Part of a small language model's weights.
Architecture: normalized queries and keys, attention and MLP in parallel.
Training: 673M tokens, 5132 steps.
Each number is 128 + 24 x the weight over its row's rms, rounded and kept within 0 to 255. Layers, rows and columns count from 0. The size above them is the row's rms in percent of the matrix's.

# layer 2 attention output (transposed), 448x448, rms 0.171, rows 60-63, columns 320-383
size [100 102 103 101]
[[169 139 134 124  80 114 118 138 123 163 131 137 150 132 110 114 153 159 169 119 128 153 126 127 144 140 102 125 135 162 127 132  33 128 100 118 155 113  93  94 142 119 135 167 123 123 124 141  85 104 122 136 132 118 120 169 147 133 123 165  90 146 119 138]
 [121  97  77 130 162 128 129 155 110  80 132 139 110 142 185 122 141 127  87 131 102  93 143 105 136 137 127  93 123 112 119 105 116 168 164 136 133 104 129 133 125 184 123 136 117 121 125 147 145 113 166 127  94 134 126 124 165 162 131 112 108 100 104 152]
 [168 103 146 147 123 132 104 129 160 163 120 102 134 153 127 113 141 120 106 110  99 158 120 156 137 143 165 103 151 124 131 118 102 153 124  84  98 135 161 170 146 114 107 136 118 102 112  87 133 152 105 128 122 139 104 128 102 157  87 105 134 134 103 112]
 [118 125  87 159 129 168 113 101 140 133 129 149 163 131 157 136 162 107 140 149 134 145 125 142 117 125 198 102 157 143 100 108 121 156 128 118 156 143  92 144 143 127 120 139  96 116 145 104 126 135 117 123 116 109 144 120 136 137 124 159 169 124 120 126]]
# layer 2 attention value, 448x448, rms 0.183, rows 61-63, columns 320-383
size [ 98 104 100]
[[146 147 129 141 125 138 140 139 106 108 139 120 122 166  70 162 114 139 122 136 141 125 154 159 117 145 169 135 131 111 131 110 146  89 108 124 143 103  75 146 125 114 160 111 114 131  88  97 134  98 153 101  89  73 131 116 117 128 156 180 156 112 121 107]
 [125 124 121 133 145 126 120 104 115 143 107 124 140  89 152 103 170 113 123 127 117 141 161 134 129 136 104  93  69 152 108 125  92 132 109 148 127 155 115 155 116 150 152 109  98 128 156 123  84 123 167 120 156 106 133 109 138 101  91 105 112 120 137 127]
 [143 114 133 113  87  90 113 109 159 112 137 105 124 171  91 128 198 107  69 117 130 170 121 162 158  75 124 188 113 116 156 130 122 126 119  96  91 140 122 122 121 128 133 157 130 161  85 121 104 133 100 141 141 147 137 154  98 114 130 110  84 126 127 136]]
# layer 2 attention query, 448x448, rms 0.237, rows 64-112, columns 320-383
size [ 82  97  74  86  80  77  81  84  83  83  82  78  84  87  93  85  91  88  92  91  92  99  99 100  98 104  98  96 105  95 108 102  98 101  98  96  98 101 101 101 101 103  96  98 100 104 103  99 102]
[[134 139  68  97 134 169 163 162 130 136 121 142 130 141 127 161 157 120 141 133 146 121 107 168  96  88 160 134 101 109 145 109 102 123  78 131 139 114 165 171 143 138 142 111 111 109 100 156 160 162 128 117 139 131 150 142 135 122 154 111 144 105 179 126]
 [ 94 110  85 122 136 146  71 140 113 144 126 135 108 108 119 127 150 138  87 111 138 131  86 113 120 105 127 163 144 133 103 138 125 114 111  77 171 104 125 124  62 117  82 150 169 186 134 147 132 188 125 137 127 159 114 145 131 130 126  91 169  99 156 138]
 [132 138  77 134 123 146  98 182 132 164 112 144 144 126 117 158 131 129 100 123 145 154  87 101  99 153 141 147 138  86 105 140 154 119 146 101 149 104 122 103 147 138  95 142 104 128 157 141 141 146 157 146 116 113 154 153 120 110 105 131  93 152 149 120]
 [121 105  84 132  97 141  69 125 152 140 134 136 126 144  99 118 128  89 111 129 111 146  93 116 107 119  94 131 142 147 135 137 147 131 136  91 130  80  72 123  91 106 117 162 149 201 137 130 121 131 115 140 156 142 145 136 127 139 152  94 135 145 123 124]
 [144 156 134 106 132  85 149 140 122 110 110 140 123 173 124 152 124 142 139 103 104 119 114 157 122 159 161 135 137 109 137 112 118 108 111 115 149 153 163 157 161 127 143 107 149 165 142 150 114 129 160 126 102  98 160 153 137 126 123 120 113 178  86 142]
 [139 136 102 145 105 166 120 121  94 167 125 119 108 122 156 184 121 141 108 128 143 133 126 126  92  67 107 140 110 141 142 125 164 128 130 101 130 130 131 116  70 136 147 148 130 152 160 163 124 158 106 172 110 158 104 126  80 161 146 126 130 133 151 158]
 [120 146 153  82  90 140 150 100  99  96 149 159 110 135 108 106 132 131 126 106 131  93 156  95 117 137 147  90 134 116 135 150 128 113 125 138 134 142 152 141 156 140 174 120 153  90 152  97 130 117 146 148 124 100 109  99 167 134 120 167 121 118 122 117]
 [141 120 150 109 144 114 108 127 109 147 125 148 125 102 137 133 107 145 156 131 104 135  75 134 106 140 140 104 115 108 170 173 148 166 112 149 111 103 119 130  74 140 159 178 131 132 130 133 158 121 147 135 140 125 102 138 134 180 174 132 158 105 153 154]
 [118 107 154 140 148  74 155 150 127 121 160 109 123 119 110  89 144 157 158 128 130  96  90 158 170 146 106 122 129  96 104 127 137 118 136 132 139 155 109 151 108 123 139  71 123 125 132 155 113  94 127  97 142  87 154 132 133 140 161 114 152 167 147  76]
 [118 122 141 128 130 100 118 181 122 111 139 111  98 183 130 157 124 155 125 141 134 142 100 154 107 116 129 153 130 130 112 104  98 136 105 111 138 100  90 125 166 159 134 111 144  90 136 127 114 115 190 131  97  98  87 144 111 134 115 113 133 122 137 167]
 [127 116 106 140 123 120 114 138 133 177 143 139 105 105  90 166 131 122 118 136 116 111 152 160 168 114 102  97 109 145 142 131 180 119 134 147 128 160 135 128 104 159 100 161 104 127 134 142 142 136 141 163 128 192 171  71 138 140 131 163 132 151 109  97]
 [132 101 123  87  78 105 162 148 118 173 141 104 131 140 139 115 106 125 135 133 119  96 151 156 136 164 105 161  76  87 145 133 121 144 145 149 122 134 133 119 130 114 169 111 121  94 131 116 112 104 114 141 113  78  91 139 127  82 114 157 131 123 145 179]
 [117 122 109 131 158 161 110 130 172 145 106  98 158 136 146 162 101 139 134 124 117 108 106 145 136 115 125 154 122  91 134 106 145  89 112 118 146 112 126  84 131 127 107 127 118 159 148  72 113 134 123 153 153 134  96 110 122 110 199 136 157 129 150  99]
 [138 100 143 163 146 124 137 131  94 119 159 136 138 135 155 106 130 157 141  96 151 101 124 157 177 121 125 152 104 118  85 157 107 141  95 131 102 103 157 126 144 123 133 153 123 136  95 118 113 152 171 140 101  85 141 143 124 127 145 151 174 120 120  98]
 [132 143 115 108 134 145 103  86 160 123 121 118 102 173 142 172  89 119 129 137 142 151 123 104 139 141 112 139 145 167 164 115 131 119 126 100 141 117 127 138 149 122 138 155  92 142 137 111 101 132  89  91 178 127 108 145 111 165 126 140 122 127  90 136]
 [138 128 148 107 112 136 107 140 120 107 143 116 131  96  81 148  90 116 103 146 141 129 102 137  98 142 133 126 157 136 140 122 116 127 145 131 144 102 117 127 154 120 105 160 109 156 176 121 143 166 137 117 179 123 124 111  98 135 112 114 122  81 149 127]
 [136 139 131 125 109 133 144 125 162 124  97  97 103 122 138 129 120 133 143 154 117 112 126 151 145 129 149 144 166 143 122 171  79 138 151  90 118 119 139  89 123 122 121 116 121 116  99 116 143 113 100 134  85 118 135 116 133 122 122  75 102 147 144  99]
 [135 121 119 142 117 138 103 101 104 121 158 129 127 102 125 133 155 106 161 128 131 100 113  79 161 108 115 134  99 143 123 106 117 151  96 148  87 163 173 129 163 135 113 147 150 137 142 103 116 142 156 130 157 121 122 136 127  86 140 181 114 132 104  88]
 [115 184 121 160 128 150 119 102 129 125 117 146 173 118 142 126 118 122 123 148 149  85 127  86 149 137 114  92 146 143  98 110 130 135 140  98  86 130 107  86 103 150 113 110 108 199 125 139 113 122 123  85 123 117  95 131 160 126 124 150  78 130 121 105]
 [120 110 103 119 136 103 138 113 126 125 103 127 146 151 145 148 142 168 104  96 132 143 150 115 127 130 138 105 117 135 120  84 115 131 126 132  98 120 137 125 146 143 124 153 107 133 107 105 139 147 126 138 135 129 103 157 128 121 147 156 140 124 148 113]
 [144 148  92 140 146 150 125 148 156 127 122  68 111 108 129  96 108 163 109 122 139 122 139 100 163 170 107 130  92 113 130 128 158 161 159  95 118 113 117 134 131 147 134  88 127 133 117 126 118  97 120 128 143 119 122 120 105 149 158 155 125 149 158 123]
 [112 137 110 109 147 124 139 155 123 105 120 138 126 111 128  91 157 159  86  98 154 157 131 108 124 132 156 128 140 153 126 141 122 122 147 104 168 176 103 101 140 153 143 107 119 156 144 114 143 115 156 112  96 144 140 102 114 134  78 118 110  86 135 164]
 [125 126 122 173 165 106 108 117 160 133 103 122 134 102 140  77 182 155 126 109  83 143 124 138 123 110 117 167 128  90 139 185 109 107 142 127 136 120 159 131 121 127 156  95 133 116 109 152  57 142 185 100 142 126 103 114 130 143 130 122 140 127 135 123]
 [131 151 108 114 146 129 132 100  98 135 103 116 147  92 115 137 120 117 111 111  82 139 126 114 160 138 124 129  86 130 136 107 125 116 168 139 174  99 155 122  90 137 143 110 115 101 138 140 115  97 123 103 104 148 122 123 124 165 123 148 108 119 127 146]
 [158 127 137 148 106 145 155 125  86 147 154 107 126 141 143  79 120 110  98 114 128 142  91  92  94 165 150 152 103 173 133 191 161 110 158 122 134 125 153 144 154  94 128 132  92 119 158 104 130 130 141  98 134 160 115 121 108 130 120 106 149 114 144 125]
 [ 96 124 137 157 112  96 124 104 165 142  90 136 140 123 139 108 110 146 136 156 132 127 166 122 128 129 156 150 116 116 140 142 129 116 145 151 135 163 123 138 131 149 115  89  72 113 127 122 106 137  95 144 127 117 142 103 167 137 122 167 158  79 148 124]
 [ 82 121 170 166 128 115 136 108 124 120  99 168 163  96 124 135 122 138 127 149 134 146 107 110  96  76 109 168 123 127 167 132 148 137 142 122 107 115 176 124 153 114 150 107 160 102 162 154 182 112 110 117 134 129 115 148 117 159  83 136 171  97 129 103]
 [119 122 135 132 175 114 113  58 177 139 121 121 149 118 116 134 132 105 143 141 138 121 106 156 118 130 146 138  68 124 112 139  89 108 126 131 100  97 126 146 103 141  82 151 130  98 152 159 138 147 138 104 145 115 135 183 127 131 129 155 140 154 123 118]
 [125 134 174 104 106 131 120 150  99 121 153 139 141 108 117 173 143 104 125  59 117 135 157 135 157 125 149 107 127 169 104 101 145 182 177 123 103  98 107 177 131  95 103 166 108 136 113 129 120 132 134  85 162 157  77 210  76 112 128 178 114 126 121 134]
 [127 141 120 158 180  91 120 117 154 158 108 108 121 167 122 113  77 117 108 105 155 101 107 106 151 143 132 119 106 165 138 133  93 119  97 120 168 135  94 108 146 137 163 111 161 108 147 114 135 142 123 153 150 113 119 104 148 167 159 141 143 112 170 145]
 [101  97 124 124 110 117 145 168 108  62 131 147 110 152 110 128 123  77  96  82 136  62 123 121 124 142  94 126 150 140 128 165 195 126 141 114 127 156 117 152 124 113 119 113 102 133  98  98 106 141 150  78 130 139 143 132 149 114  96 138 139 126  95 113]
 [123 162 129 128 139 151  81 106 128 132 157 178 124 108 100 144 173 114 112 144 125 108 138 131 165 132 163 144 148  98 132 125 128 142 157 121 132 104  96 135 152 110 132 123 176 102 125 140 139 122 103  76 162 124 103 146 125 169 107 129 116 127  99 147]
 [111 150 132 137 126 125 104 113  97 160 170 117 112 126 136 115 161 120  87 128 103 165 161 129 151 116 110 130  86 133 122 136 111 143 117  61 100 142 122 138 109 136 109 166 117 114 135  88 135 138 143 117 124 127 104 113 148 120 171 157  94 123 108 163]
 [117 133 107 141 128 176 154  89  98 120 120 118 138  79 128 125 124 111 131 141 130 134 170 153 126 109 122 131 100 117 129  84 156 106  71 144  95 148 119 114 156 126 136 106  70 161 162  98 164 163 144 130 106 130 144 111 146 154  87 122 148 134 103 134]
 [102 146 123 162 123 162 122 120 152 130 159 136 181 113 132 157 155 106 157 158 101 121 119 103 143 131 106 119 151 125 132 130 162 120  98  94 117  88 106 150  83 111 159 140 114 110 126 129 112 163 165 128  94 155 164 130 174 137 145 113 123 142 116 148]
 [159 120 114 141 199 124 141 116 132 132 142  87  86 129 142 128 136 149 127 129 136 128 107  92 106 143 140 148 129 107 111 132 113 126 127 153 159 126 128  90 168 104 117 164 117 119 123 128 100 106 150 116 138 124 142 110 115 122 114  85 125 114 100 109]
 [129  95 124 155 133  97 158  88 129  66 103 110 137 124 117 108 126 148 158 114 104 127 135 115 123 144 138 135  99 130 141 139 150 106 144 135 153 125 133 108 175 143 132 132 130 194  95 141  86 152 137 109 141 114 109  80 107 107 183 127 121 157 129 134]
 [102 119  66 137 126 104 124 214  94 147 127 124 111  71 133 139 149 118 175 140 129 154 170 113 143 120 142 142 104  80 137 122  69 126 140 116 128 172 107 121 148 150 176 116 132 144  94 133 104 138 158 147 131 109 112 128 134 145 145 180 165  99  98 148]
 [ 80 154 122 119 123 142 127 162 134 156 112 102 121 178 147 112 141 113 103 164 143 155 146 120 137 112 138 130  95 151  77 117 166 124 185 158 145 148 114 114 144 139 172 150 112 125 142 146 105 130 160 130 158 112 172 121 164  91 148 113 146 131 178  89]
 [123  96 133 138 130 111 185 155 141 140 169 146 141 108 144 109  95 176 162 125 124 111 109 192  65 165 110 150 140 111  88 106  99 100 165 119 125  97 101 149 104 105 136  99 106  92 120 124 109 104 145 119 163 111  94 141 167 122 120 135 141 117 126 134]
 [149 143 101 118 161 143 179 164 174 149 125 108 131 128  89 118 115 146 126 135 132  99 170  77 134 161 115 167 114 128 105  92 143 120 124 101 152  81 114 106  86 162 134 117 118 126 128  99  95 146 166 117  93 122 151 116 129 119 163 105 109  95 145 153]
 [ 93 139 128 115 106 131 112  96 143 150 119  92 127 145 113 128 109  97 119 116 148  80 114 120  96 150 137 134 137 129 154 133  92 147 114 150 102 126  91  81  75 120 126  96  94 166  86 135 124 124 129 164 111 137  75 118 124 106 132 122 163 152 106 121]
 [ 88  84 111  91 104  79 141 120 104 140 165 139  91 132 169 126 151 124 144 112 140 110 117 119 122 159 178 176  82 117 106 107 134 181 122 178  89  90 135  64 110  96 145 125 106 167  99 130 133  70 116 152 137 180 165 138 151 137 148 159 115 154 139 138]
 [104  92 141 132 127 106 135 129 115 114 164 124 152 148 131 166  97 147 139  99 160 142 127 159 166 109 138 148 136 153 137 107 116 114 102 113 182 127  94  95 133 126 101 157 119 177 150  96 125 125 144 127 142  91 142 104 165 130 119 135 125  82 168 135]
 [125 154  78 117 156 148 139 101 121  84 161 133 136 104 143 125  99  86 120 146  93 101 120 130 149 134  96 115 152  98 148 112 133 149  99 148 144  93 189  95 108 142 152 122 157 143 125 120  89 157 116 108 121 129 146 139 142 102 103 148  96 144 153 117]
 [152 139 141 125 139 129  93 105  72 170 133 103 126 122 165 135 133 147 138 147 111 109  73 121 115 126 108 134  76 137 136 131 144 124 132 128 144 139 133 135 122 131 156 138 141 141 147  67 155 109 188 100 155 111 113 115 106 119 144 124  82 131 156 144]
 [ 55 112 157 117 108 146 127 165 131  92 143 190 129 127 130 153 136 193 117 127 152 122 146 141 133 133 123 125 151  91 134 102 174 145 108 135 118 119 105 170 166 138 143 176 128 106 111 175  85 140 144 127 133 155 156 156 104 133 124 170 141 142 112 166]
 [132 121 124 149 130 114 111 107  68 102 104 131 134 103 176 119 127 169 124 136 137 157 113 140  74 144 133 116 108 144 121 118 175 133 109 154 148 130 115  82 147 140 138 104 146 125 108 129 103 134 144  84 104 155 136 132  82 135  72 126  91 125 132  95]
 [134 119 139 109  99 152 109 140 153 135 117 101 101 127 126 159 110 143  80 166 114 165 125  99 138  86 115 105 145 127 111 142 104 137 149 138 138 136 138 141 138 135 140 151 145  91 133 116 166 142  97 158  99 129 107 103 124 130  92  95 113 131 152 124]]
# layer 2 attention key, 448x448, rms 0.234, rows 64-112, columns 320-383
size [ 87  88  79  74  72  76  80  75  80  87  81  85  85  83  82  84  93  92  94  99  98 104  98 101 100  98  96  95  97  94 106  95  93 101  99  97  98 102  98  99 102  99  97  98  99  99  97  97  98]
[[124 118 175 166 106 127 151 102 125 111  77 127 118 124 124 131 125 122 131 123 104 133 169 139 120 145  97 102 106 123 147 144 113 143 170 122  85 147 155 135 167 154 147 126 114  56 157 147 102  65 147 131 157  93 129 131  96 164 132 150  98 167 107 139]
 [ 99 100 164  64 131 142 144 126 118 131 156 103 132 160 124 143  79 158 124 120 122 147 128 119 125  99 158 112 146 131 117  73 109 108 115 109 156 122 102 143 152  92 114 143 105 200 114  86 120 114 120 153 125 136 175 132 122 120 133 108 111  99 120  97]
 [ 75 151 165 109 149 108 145  96 110  95 142 144 118 139 184 124  91 121 155 150  79 143 165 106 153  99  99 135 142 162 120 133 140  93  81 132 108 150  89 185 161  86 142 159 160 109 139 130 147 120  94 134 119 142 132 134 134 171 158 110 127 103  99 152]
 [138 116 120 105 163 116 121 168 118 142 162 128 140 135 110 123 131 157 134 144 158 122 135 124 164 132 146 135 110 125 104 107 112 123 148 154 144 126 127 100 161 105 142 135 109 139  91 119 192 141 142 168  93 177 142 110 145  96 138 162 136  92 128 138]
 [101 106 177 142 112 123  88 100 125 112 132 128 133 112 149 129  99 134 133 134 121 109 165  77 103 159 105 116 152 134 134  75 136 147 127  76 126 139 148 125 147 138 154 170 114  86 105 116  81 119 161 105 142 152 107 133 141 116 112 121 165 129 148 145]
 [135 111 140  83 119 117 178 119 114 187 148 158 143 140  74  93 132 116 154 142 136 155 149 128 183 175 109 122 145 159 134  88 107 106  78 137 142 140 127 135 143 126 129 158 149 140 144 143 151 128 151  70  96 107 162 142 170 103 129 110 162 113 100 126]
 [130 118 138 170 132 152 113 120 168 150  96 127 125 112 122 139  90 166 122  91 135 140  94 173 140 114 158 130  86 119 112 183  98 154 173 128 135 109 116 108 134 121 109 130 111 119 114 124 137 142 159 104 139  77 144 134 109 121 143  95 137  93 141 119]
 [ 98 115 156 142 153 161 165 110 100 142 121 142 152 124 121 161 147 115 131 120 139 132 174 125 157 103 130 109 108  78 107 122 122 161 121 150  99 140 122 151 129 101 124 118 137 100 163 124 144 163 123  87 135 108 126 120 129 145 165 136 146 113 116  95]
 [151 118  76 194 130 126 132  94 139 124 100 108 141 139 120 116 169 126 122 175  81 108 155 110 105 139 106 145  95 137 135 146 122 176 110 117 104 133 125 128 150 105 144 151 160 135 138 109 139 154 150 130 125 152 107 117 107 140  97 175 146 168 156 138]
 [124 116 133 144 143 133 149 104 160 116 107 124 158 114 158 126 120 121 156 142 155 105 143 114 142 126 113 139 124  87 154 127 120 125 170 166  87 141 111 137 121 161 112  91 132 106 135 176 116 129 134 146 151 122 143 154 124 145 148 186 151 102 121 112]
 [164 114 139 119 105 144 146 152 115  90 141 124 137 156 120 107 123 132 130  99 161 124 105  85  82 107 175 157 136 139 103 150 119 131 119 132 192  78 144 119  86 121  88 111 143 145 159  96 119 124 129 142 114  99 148 177  93 127 109 105 129 133 134  86]
 [110 152 120 157 168 148 104 150 148  88 101 138 133 119 141 148 144 165 128  93 156 102 117 135 113 103 150 144 135  95 135 172 120 105 113 110 124 120 149  84  99 116 105 140 144 121 139 145 125 144 121 127 124 113 160  99 139 148 172 102 175 160 132  79]
 [ 95 101 127 143  59 129 176 136 109 155 148 134 146  68 131 176 106 134 122  91 173  66 114 116 126 145 154 163 122 104 115 168 159 138 114 136 125 145 140 131 141 117  99 152 165 132 132 142 130 167 122 137 185 123 129 113 116 152 112 135  95 144 144 130]
 [119 109 115 132 157 126  95  90 120 103 158 148 141 158 127 110 175  98 166 123 110 138 123 103 163  90 167 116 125 157 104 163 121 163 127 146 113 105 150 128 117  86 102 132 103 106 142 150 137 119  83  93 135 105 141 132 136  78 138 125 131 163 137 117]
 [115 105 144 133 153 141  93  67  99 137 133  95 135 113 163 107 140  96 120 127 109 127 130  83 134 172 132 145 139 135 151  80  99 110 138 101 100 144 138 162 114 147  93 128 151 146 129 115 114 137  96 107 142 124 132 149 156 128 130 106 120 137 148 126]
 [114 106 111 100 163  97 153 155 142 137  80 159 128 150 112 139 136 116 108 138 153 171 168 117 153 150 150 130 144 129 149  78 139 128 146  96 178 100 155 110  96 146 137 142 143 128 115 165  93  84 185 107 188 165 136 153 132 100 133 155  86 122 137 172]
 [160 106 141 108  96 155 126  96  77 139 161 130 149 118  99 104 161 159 117 129 152 106 120 151 141 114  99  75 116 103 111 147 111 111 110 137 127 131 152 155 121 136 111 108 153 155 109 141  99 143 105 150 131 151 139 154 122 147 110 126 160 132 119 171]
 [120 140 122 121  93 131 126 160 154 152 139 126  86 156 141 101 148 129 151  89 123 160 154 151 156 148 144 119 104 159 126 180 115 120 108 106 146 109  97 155 139 109 100 157 142  98 145 131 117 109  98 161 106 113 130 143 112 132 134 108 137 114 103 151]
 [100 150 153 184 150 122 104 142  98 128 145 124 133 164 159  66 175 117 146 165 121 100 125 138 100 144 147 130  86 114 148 166 132  85  78 138 116 111 103 156  90 110 121 131 143 142 140 145 143 131 129 115 134 146 144  99 114 149 124 104 147 145 122 137]
 [ 87 127 150 167 138 117 148 107 123 126 171 126 135 133 108 111 117 118 133 127 167  76 136 116 140 150 126 125 116 159  86 113 112 148 125 103 150 147 160 174 146  96 116 124 131 146 136 141 157 138 105 112 116 157 106 142  95 138 129 149 144 110 149 148]
 [111 135 133 117 154 134 138 152 164 140  94 166 118 125 120 151 123 123  84 146 111 110 157 131 109 148 105 131 139 116 125  56 146 133 160 102 120 105 108  98 123 144 113 141 118 143 131 154 108 104 146 123 134 133 162 144 140 128  94 127 138 102 151 174]
 [ 93 102 139 170 110 129  92 127 157 130 118 140 109  93 178  83 107 135 142 170 129 140 123 139 139 144 103 117 165  94 108 123 137 163 122 110 140 141 126 132 118 133 117 196 142 117 136  84 157 114 117  91 117 117 134 154  80 125 123 134 113 121  74  73]
 [150 140 102 141 136 130  87 151 105  78 152  81 154 140  94 182 121 127 144 175 125 136 154 146 112 181 156  99 138 165 114 113 135 167 118 123 159 164 120 126 159 138 145 148 143  83 172 127 112  92 135 124 119 174 110  93 144 132  93  55 101 150 169 141]
 [135 117 128 119 115 122 146 157 190 120 134 136 123 117 117 143 128 167 144 153 141 122 185 102 124 139 138 137 114 125 109 135 128 142 157 110 136 120  84 125 131 149 127 104 106 115 107 149 109 142 141 125 125 125 124  88 165 117 129 142 121  96  98 146]
 [129 141 119 132  90 127 138 147 151 139 166 153  92  92 128 107 155 158 113 128 146  82 104 129 135 158 160 109 132  87 166 135 111 142 115  96 153 168 134 117 131 106 129 130 116 134 107 117 114 153 140 133 169 113 140 112 104 114 132 134 101 116  96 137]
 [155 150 134  92 147 148 145 166 117 152 143 116 101 140 108 138 128  87 109  75  94 105 139 148 134 144 133 129 140 116 191 111  87 123  83 101 141 136 133 128 103 166 142 161 104 109 114 105 123 116 135 131 111  97 163 126 117 163 122 161 150  93 137 124]
 [175 168 121 124 133 106 167 136 105 122 142  95 146  89 139 122 132 124 123 128 180 179 108 118 166 152 143 161 147  91 131 124 106 105 143 162 119 141 139 135 118  86 112 120 108 166  90 120 141 144 126 159 145 121  88 145 128 106 101 134 122 127 143 110]
 [127 156 122 123 146  91 132 121 103 180 131 133 166 161 124 108 113 107 128 128 107 133 144 135 137 159 143 139 108 157 106 115 163 114 110 112 165  92 147  89 132 103 121 130 148 158 130 120 121 175 116 155 155 137 136 144 154 134 176 132  71  97 164 140]
 [129  70 124 110 123 145 128 112 131 169 117 182 134 146 106 122 122 168 142 185 126 129 122 144 138 125 100 112 157 135 146 130 117 137 113 109 131 100 115 135 108 147  98 152 107 120 130 113 149 131 111 103 127 132 107 166 142 128 115 110 100 148 125  95]
 [115 111  97 158 129 159 169 112  98 145  80 143 132 130 165 125 138 135 136 141 100 126 147 107 102 130 126 133 123  98 131 175 121 159 116 126 185 136 103 101  88 158 157 110 130 108  87 133 109 110 157 121  83 104 129 104 129 161 161 101 141 106 132 144]
 [132 112 108 141 102  84 103 138 145 158 140 160  73 120 153 133 105 106 129 133 166 127 147 114 146 165 139 180 134 134 162 139 114 164 149 151 172 159 140 101 122 167 128 147 173 124 130 131 150 109  95 120 199  94 120 139  86  85 142 103 138 105  82 125]
 [132 107 181 147 108 121 152 127 114 111 150 141 113 115 105 127 121 115 152 101 173 137 161 170 117  84 155 110 134 126 154 145 140 130 119 105 130 115 114 120 103 148  95 138 115 146  89 107 118 141 145 139 135 118 151 136  87 140 154  92 147 104 106 178]
 [150 102 148 141 132 103 146 130 144 124  99  95 117 136 115 135 142 141 168 148 151 100 107 127  81 120 142 115 144 145 127 160 158 103 123 108 124 147 111 106 114 148 170 149  95 144 138 152 116 136 152 131 152 125 151 108 136 125 151 128 154  59 131 112]
 [153 107 160 125 120 123 120 137 141 141 132 156 126 124 103 144 139 110 123 155 138 122 102 116 107  84 110  83 131 133 174 142 148 115 153 117  80 139 150 176 114 159 140 119 180 121 109 106 117 125 133 119 157 157 128 129  90 158 116  80 119 162 185 146]
 [110 132 143 133 112 137 113 129 152 136 142 127 129 141  99 119 144 122  89  93 147 136 132 174 130 116 127 140 124 117 154 145 126 119 150 184 134 144 133 147 122 113 125  97 146 155 147 115 140 114 142 123 150 120 120 109 114 152 114 121 132 164 143 132]
 [187 114 155 132 110 149 113 136 112 132 121 120 150 125 155 110 169 124 141 137 140 159 119 149 144 144 112 126 142 129 119 144 190 146  88 158 144  95 138 144  99 171 169 124 146 114  95 102 119 164 119 185 109 140 139 142 141  94 112 125 111 134 132 135]
 [168  97  86 133 162 134 113 137 131 151 106 147 117 154 189 119 138 123 148 153 124 133 157 115 126 123 128 151 129 122 125 168 115 155 139 162 149 108 142 100 122 144 164 110 154  90 111 143 128 148 149 129 117 119 174 134 169  91 135 153 162 124 159 139]
 [131 108 167 100 125 140 160 104 148 150 113 172 126 149 154 133 121 158 131 104 122 116  70  95 154 144 103 155 127 108 108 138 162 147 114 160 139 142 110 140 113 158 132 101 163 112 130  81 115  80 110 136 145 130 136 115 141  95 135 127 162 139 100  98]
 [150  98 132 153 139 158 116 128 153  99 131 136 123 138 120 124 129 127 121 156 111 134 155 101 128 128  96 140 101 140 128 102 153 128  91 120 165 166 157 127 139 143 133  61 106 148  74 160 136 106 168 141 119 170 111 116 150 109 120 119 107 178 146 120]
 [148 118 150 128 124 136 114 120 110 145 112  93 162 137 113 141  83 133 122 137 131 147 141 111 144 134 136 144 143 103 110  90 157 120 106 130 112 170 138 114  94 100 145 143 157 139 118  97 120 114 109 144  83 160 147 161 138  94 163 147 124 124 142 149]
 [137 173 154 103 114 147 171 121  93  51 134  77  97 161 137  89  98 191 111 153 143 126  94 135  95 113 141 134 101 133 114 152 155 130 139 115 133 128 127 127 134 146 113  86 134 129 101 122 149 112 136 156  84 126 116 111 117 142 156 173 155 135 138 108]
 [133  96 114 144 121 137 112 157  85 139 155 156 127 115 132 104 137 101 157 135 121 123 180 121 103 168 183 155  99 128  94 113 133 113 118 157 130 122 141 153 123 129  85 117  84 135 145 158 158 153 131 140 154 135 152 146  89 145 131 143 130 180  93  96]
 [113 119 118  94 144 126 134 130 155 139 134 112  91 144  93 138 165 105 163 132 150 141 153 131 104 151 126 138 103 109 115 136 134 136 163 125 163 157 128 106 130 140 131 146 115 102 112 110 111 146 168  73  96 108 151 103 100 139 131 138 136 122 114 147]
 [163 115 122 114 102 124 165  90 118 158 136 178 130 135 121 117 130 125 160  93 108 137 123 118 114 126 164 128 127 166 136 147  98 122 130 153 105 115 151  91 126  76 128 114 149 109 100 119 149  90 111 153  89 127 100 148 140 161 119 105 128 101 137 126]
 [138 133 139 129  89  95 179 151 143 132 117 142 149 138 109 118 120 115 163 130 151 130 150 121 126 123 151 128 165 139 115 105 147 148 144 112  83 134 149 130 108 101 118 138 132 125 128 140  95 123 166  92 159 154  83 129 110 101 106 144 143 147 108 127]
 [110 138 122 136 134 121 131 125 156 120 137 130 110 133 121 147 117 147 156  94 128 123 126 113  50 133 158 107 109 128 128 122 129 118 135 145 130 124 118 124 177 126 125 142 157 124 114 163 176 103 120 150  79 155 117 123 130 144 137 129 129 179 111 137]
 [105 140 142  76  87 158  93 148 144 130 154 112 130  66  98 129 104 129 117 141 128 124 123 140 126 149 157 142 166 184 126  92 139 145 142 159 130 125 167 103  81 127 163 112 130 158 135  78 127 105 136  94 144 106 143 150 129 122 110 150  88  99 139  84]
 [151 118 129 163 118 100  98 154 149 163  77 102  97 137 141 118 151 161  86 174 126 135 105 103 108 133 113 147 136 115 143 149 140 157 144 123 111 111 116 116 121 152 166 125 118 119 112  98 162 157 134 144 163 103  98 130 130 143 121 112 168  93 141 148]
 [108 113 127 138 133 127 144 114 119 137 106 143  85 133 186 160 131 125 110 110 113 117 117 178 106 109 119 154 147 117 133 114  79 146 128  77  76  96  97 130  90 169 131  83 138 138  73 153 149 137 141 141 124 105 137 111 158 116 162 141 126 151 135  90]]